Part of a small language model's weights: width 160, tied embeddings.
Each number is 50 + 12 x the weight over its row's rms, rounded and kept within 0 to 99. Layers, rows and columns count from 0. The size before them is the row's rms in percent of the matrix's.

# gate: layer 3 MLP gate, 448x160, rms 0.112, rows 71-77, columns 0-159
# up: layer 3 MLP up, 448x160, rms 0.115, rows 71-77, columns 0-159
# down: layer 3 MLP down (transposed), 448x160, rms 0.0369, rows 71-76, columns 0-159
gate71 103:57 45 38 48 55 47 55 64 48 30 50 63 51 63 49 60 39 46 45 35 46 50 43 56 36 45 23 59 47 41 76 64 42 53 52 42 44 57 74 56 40 45 45 61 57 54 60 52 88 22 77 39 77 62 32 58 48 40 65 49 39 66 48 55 45 53 41 61 55 45 45 60 66 44 30 65 50 43 38 44 26 47 64 47 54 55 63 53 48 51 66 84 39 40 67 49 53 71 39 59 57 34 63 48 69 49 57 50 33 64 57 60 28 57 56 41 43 39 64 48 41 43 72 67 52 36 50 65 59 36 42 58 52 64 53 49 42 51 33 56 54 38 63 46 44 45 23 64 44 68 41 42 32 43 46 47 65 35 61 56
up71 105:57 56 45 45 33 49 38 68 36 56 49 67 32 43 51 58 52 72 51 45 56 59 59 45 31 35 52 59 39 52 47 46 48 35 61 35 41 40 35 76 36 49 47 63 41 58 49 19 43 58 41 54 55 40 46 61 58 58 52 48 73 37 66 60 57 49 50 59 45 49 47 42 65 52 58 59 69 62 52 40 23 38 39 58 47 60 53 55 53 51 50 62 39 48 43 27 22 54 71 54 48 50 53 37 30 63 53 65 48 69 43 50 50 48 38 73 49 62 37 62 53 85 55 48 77 42 48 22 50 27 64 60 55 33 68 60 64 48 44 39 52 37 54 63 37 63 52 42 47 61 43 36 55 27 57 35 61 44 71 28
down71 097:58 48 41 44 47 58 57 67 49 31 62 41 42 65 51 43 54 31 56 56 35 48 73 68 48 34 47 34 42 54 33 49 48 52 63 43 63 36 58 36 45 47 43 35 54 40 53 44 45 43 64 47 59 55 48 38 44 51 57 35 29 45 38 59 68 45 50 55 63 51 76 64 71 57 51 45 30 47 51 64 54 53 61 79 31 32 40 50 54 47 66 67 50 57 42 39 60 56 38 78 32 41 51 51 64 40 41 33 53 25 56 18 24 56 43 62 33 34 56 51 51 43 64 70 24 31 48 64 57 53 47 48 55 60 75 62 41 55 23 35 37 49 37 52 60 62 39 49 38 40 44 66 60 46 41 34 48 60 47 47
gate72 102:40 58 54 56 50 58 45 46 54 47 35 50 70 45 38 53 34 54 62 48 58 51 75 47 60 70 47 55 37 32 39 47 63 29 56 50 45 50 41 40 24 40 52 42 44 46 48 41 76 52 33 53 30 58 59 57 71 60 38 46 31 44 22 38 55 31 51 44 35 70 66 47 43 51 60 65 29 41 53 61 50 49 45 36 35 49 44 18 49 69 36 46 32 42 32 47 31 62 44 56 67 51 60 48 53 47 43 48 64 54 53 46 49 42 58 68 44 52 52 53 52 55 64 61 58 64 42 78 56 47 45 52 41 37 64 45 49 35 38 70 65 32 66 26 49 41 70 74 47 51 27 33 52 53 56 33 57 74 52 62
up72 097:56 53 55 31 59 46 25 45 54 67 33 53 47 41 41 69 49 30 37 45 49 48 37 63 48 54 38 57 68 44 52 43 39 61 31 53 75 62 69 49 76 50 52 64 51 56 58 53 47 40 57 42 42 62 38 76 38 53 40 48 59 60 66 43 53 70 41 42 70 40 57 50 70 41 50 33 72 52 62 33 60 61 43 54 60 31 51 59 52 45 69 54 62 46 64 68 79 37 72 53 46 65 56 47 44 43 56 31 50 42 55 55 52 50 52 41 67 49 49 28 50 38 54 47 60 33 50 49 34 40 61 55 71 83 43 60 62 59 64 27 53 69 45 64 38 48 48 38 23 65 58 47 26 36 49 56 60 44 48 49
down72 094:54 60 33 53 49 49 68 50 44 75 59 49 50 37 66 55 28 33 55 60 57 57 60 51 53 63 71 53 43 30 45 54 39 77 58 40 29 20 36 71 60 66 67 42 53 37 61 42 48 58 40 54 78 62 61 55 50 67 40 33 69 57 46 52 52 32 74 64 56 54 66 66 35 45 52 15 35 28 48 71 38 41 62 30 39 46 46 53 44 50 42 50 49 74 54 33 58 72 52 56 49 57 60 51 60 60 34 48 48 52 32 54 46 20 61 40 57 36 52 59 57 39 43 43 56 58 51 50 70 61 50 48 49 47 34 62 53 43 56 68 53 50 56 38 51 57 53 56 62 49 69 54 40 44 58 50 54 62 65 60
gate73 101:46 52 48 54 55 36 56 51 60 46 52 58 52 57 35 64 48 41 34 43 38 68 45 68 62 61 41 43 58 64 42 41 46 45 65 42 45 59 63 54 68 59 56 55 52 47 73 64 49 77 55 42 31 58 50 35 55 57 75 34 57 64 54 58 79 72 45 49 50 47 51 45 36 49 40 62 49 18 47 75 49 66 34 72 52 26 40 53 64 71 47 37 55 59 56 50 34 66 46 39 49 54 48 72 60 39 47 60 34 56 39 49 36 54 63 14 32 63 63 68 48 42 52 51 54 50 42 37 57 58 54 30 43 38 37 47 62 44 71 79 48 57 58 55 58 53 60 49 40 51 40 60 28 40 38 51 39 75 51 49
up73 098:46 53 45 45 47 33 62 38 47 58 57 39 26 40 45 51 46 49 64 58 50 65 59 34 23 48 60 51 50 25 62 70 49 43 67 49 72 64 45 35 31 63 34 37 49 33 76 33 55 35 49 57 82 29 39 30 37 51 59 56 47 46 42 39 55 43 56 48 50 80 50 39 48 51 52 41 25 56 65 58 45 43 61 38 62 38 59 29 41 43 62 48 48 49 40 49 54 33 50 49 39 58 43 70 62 48 52 56 49 54 50 68 41 50 63 50 60 61 53 52 68 45 74 50 27 56 69 61 38 44 54 29 42 52 57 73 63 53 42 36 60 45 59 68 31 41 48 41 48 56 43 54 32 22 53 42 50 70 52 64
down73 102:52 44 34 31 57 47 35 64 53 31 39 69 57 52 73 46 71 72 51 40 52 39 50 51 48 39 58 42 57 66 54 40 53 52 35 60 43 57 56 47 62 34 37 55 59 55 43 61 35 35 35 52 34 53 45 64 81 32 47 58 51 46 59 47 41 50 65 52 46 56 48 63 65 59 54 46 67 56 25 44 55 48 50 64 61 45 52 36 45 53 49 65 42 47 49 33 58 58 62 62 55 39 59 34 29 51 53 32 60 49 60 46 56 74 36 28 42 47 44 70 30 46 43 46 36 38 21 62 65 53 49 34 44 40 42 28 43 43 61 50 80 35 42 45 73 70 32 46 32 55 46 68 46 67 39 66 48 24 48 37
gate74 096:61 51 55 21 45 76 45 57 59 73 28 40 60 67 52 51 52 42 53 57 53 35 51 65 46 46 24 54 49 34 75 56 56 43 44 45 60 54 66 40 61 46 57 37 56 37 41 58 56 46 36 40 51 63 58 48 59 47 54 57 61 62 38 62 43 78 58 55 47 78 34 62 45 35 48 68 68 42 46 48 69 31 70 80 51 59 58 64 51 49 69 57 65 48 43 44 42 54 57 50 38 47 48 75 38 56 44 75 46 45 58 61 67 44 51 38 51 61 48 48 30 73 52 38 62 34 58 54 59 49 70 48 54 42 35 37 63 64 65 63 59 31 43 60 41 59 57 45 63 46 70 69 57 74 59 60 42 54 38 50
up74 100:38 55 60 49 53 28 43 66 62 71 56 42 60 52 59 31 69 47 50 72 48 47 61 53 52 50 33 49 43 19 43 71 44 41 56 47 41 68 45 51 54 39 51 40 59 39 48 56 29 70 53 52 49 33 59 48 42 34 61 64 59 55 54 57 32 45 48 33 54 42 48 44 74 42 50 51 45 68 63 53 29 24 73 66 63 52 48 62 35 66 67 64 53 63 43 34 56 40 44 54 48 39 62 63 51 49 47 67 31 48 59 50 54 39 58 38 48 56 48 35 46 63 47 42 51 39 70 67 57 48 51 50 37 34 23 48 56 49 52 55 45 35 51 23 48 55 61 42 66 41 52 81 54 72 66 54 43 27 22 37
down74 105:58 64 44 62 54 46 56 45 59 66 41 43 61 60 53 59 66 64 54 49 55 50 39 47 63 37 56 51 25 47 68 62 63 64 48 47 56 68 11 61 60 48 39 38 43 57 53 41 38 47 42 43 49 38 59 22 35 54 54 51 58 51 61 36 40 48 35 52 68 49 36 55 55 47 43 45 56 64 51 60 53 28 54 45 32 55 43 67 40 69 58 63 65 43 34 25 36 49 38 60 27 56 57 36 48 54 49 49 58 50 59 75 59 43 51 70 50 55 55 48 78 53 51 59 72 40 64 24 64 39 46 69 44 50 42 46 42 54 53 66 35 55 57 37 38 49 58 49 39 34 44 60 57 68 67 50 71 90 55 35
gate75 106:60 50 46 66 76 45 55 63 61 42 47 75 54 65 40 34 59 52 46 64 29 49 57 46 46 47 64 50 66 38 64 38 45 70 56 53 35 51 39 71 62 62 66 51 29 80 44 23 55 59 61 40 86 26 44 56 32 30 55 60 43 55 52 38 44 41 48 54 60 73 61 58 47 53 61 52 58 64 47 58 54 42 46 53 57 43 44 46 79 31 59 50 28 25 54 45 42 73 40 44 57 51 44 52 44 54 44 41 67 39 59 43 44 24 47 25 51 62 59 50 34 51 45 61 65 60 45 51 54 48 45 63 44 59 52 34 63 65 51 62 50 59 63 41 50 54 48 50 60 34 63 37 64 48 74 63 60 49 58 60
up75 101:39 45 59 47 32 69 57 53 24 55 39 47 45 46 71 54 46 55 35 53 61 54 38 41 55 60 52 30 74 50 47 41 33 41 49 67 50 45 61 61 40 35 63 61 73 58 40 51 55 38 29 56 38 63 66 40 61 26 52 75 59 55 46 50 48 40 65 39 54 46 47 24 60 49 48 66 41 54 73 41 62 43 65 49 67 60 52 48 47 27 54 45 65 61 56 49 66 71 70 32 41 46 45 70 49 47 49 48 29 44 59 40 24 68 60 64 55 43 19 71 64 35 42 37 50 34 47 48 59 51 70 59 64 50 51 57 38 64 34 49 60 45 38 58 48 58 54 36 68 51 46 73 30 47 42 43 62 46 53 42
down75 103:68 42 52 46 44 41 29 45 61 51 36 35 64 66 60 53 59 40 49 32 62 57 32 76 58 42 43 59 58 50 42 61 33 43 38 49 44 42 53 42 63 45 55 47 57 78 33 74 45 72 51 44 51 48 56 82 58 36 70 44 63 48 53 50 60 48 52 60 53 54 73 38 57 47 37 39 40 73 70 48 74 39 70 69 68 68 47 48 49 27 62 59 21 70 58 45 60 47 48 58 55 37 50 36 27 41 46 45 59 60 49 44 70 59 47 45 57 62 55 62 64 39 51 48 39 55 59 43 20 35 55 49 40 48 63 55 45 57 58 59 44 67 63 53 61 51 59 59 36 41 49 58 42 54 46 53 42 31 77 66
gate76 107:42 37 49 51 53 53 66 39 59 65 47 52 53 72 59 66 37 56 18 37 60 45 19 64 36 46 72 55 64 36 53 65 45 73 59 46 49 44 30 60 31 32 58 47 54 30 28 27 55 36 51 45 52 31 50 38 28 34 42 21 47 55 63 54 66 31 40 57 44 49 40 38 22 41 63 51 48 49 50 48 28 58 61 55 48 43 59 35 38 41 39 67 60 50 36 63 50 50 57 52 74 23 57 49 55 32 44 33 70 53 63 68 41 62 48 43 51 32 59 53 39 52 61 53 43 59 62 52 58 54 46 53 57 58 55 52 46 52 58 32 64 53 62 48 51 62 40 57 75 60 46 31 40 51 36 43 45 52 49 51
up76 102:60 55 58 43 54 39 43 40 66 73 48 38 36 76 32 38 58 31 76 56 48 43 36 50 55 71 42 71 41 57 51 57 49 83 65 51 59 53 69 54 55 64 47 51 61 63 54 80 62 68 49 32 68 34 34 40 38 49 39 58 68 50 54 55 47 58 42 55 49 44 55 64 61 56 65 55 48 55 30 70 43 51 55 51 71 63 38 45 52 58 50 49 40 46 49 33 55 45 31 35 70 58 57 60 42 73 55 55 59 39 28 57 47 59 47 65 54 34 47 38 29 63 51 38 27 65 61 63 45 45 50 47 59 57 57 36 51 72 47 47 42 55 61 50 72 59 58 40 37 46 49 51 48 37 45 80 45 25 58 59
down76 110:43 33 46 56 58 44 30 53 60 53 33 72 58 66 59 46 34 84 39 44 59 40 41 27 47 47 58 60 61 51 48 44 51 96 53 40 42 44 39 55 34 86 39 40 58 46 49 58 41 41 33 40 55 34 47 52 44 43 55 63 23 64 35 51 59 38 58 26 57 33 58 26 46 58 53 64 41 66 76 44 36 56 64 53 62 53 50 41 28 43 40 49 69 43 43 50 52 53 47 43 59 50 74 64 53 45 46 48 48 65 56 65 51 45 45 42 47 49 55 46 50 48 53 49 59 59 44 58 45 64 33 51 53 65 43 50 52 57 40 37 35 61 57 47 51 61 28 41 62 19 57 28 55 40 43 51 36 34 39 58
gate77 094:40 45 39 66 59 47 38 41 50 57 77 55 40 82 43 61 46 57 38 20 60 44 59 51 33 38 39 37 33 46 63 35 49 23 44 35 65 31 51 32 37 68 48 67 51 52 38 54 50 44 65 33 38 47 48 44 57 54 45 58 49 61 37 54 47 60 26 27 53 57 54 69 40 55 31 39 20 47 52 44 55 63 49 60 45 54 49 55 58 29 49 65 60 53 56 44 47 51 61 57 52 64 40 63 43 65 49 38 57 57 39 51 46 07 42 38 64 39 72 55 44 57 24 40 47 64 42 49 55 39 31 47 53 38 36 38 55 50 42 72 66 64 53 65 58 69 45 47 47 65 50 50 56 51 42 44 41 39 35 54
up77 101:46 66 39 54 61 50 62 54 48 64 59 48 29 49 34 70 54 56 29 43 55 52 57 76 45 38 48 36 39 67 56 46 78 49 41 53 62 51 39 48 62 56 45 71 63 51 21 55 40 52 57 34 70 50 59 42 55 60 47 39 62 57 59 47 36 56 64 33 55 64 44 43 48 55 62 45 37 37 49 09 75 52 39 58 50 48 51 70 48 29 50 49 63 55 54 61 39 60 53 41 41 45 61 42 49 54 33 49 38 44 38 54 19 55 64 53 44 20 43 51 49 57 33 50 58 47 58 47 44 31 31 45 56 66 54 40 34 51 63 53 52 70 52 79 49 51 34 59 57 66 42 50 39 52 14 42 43 63 49 40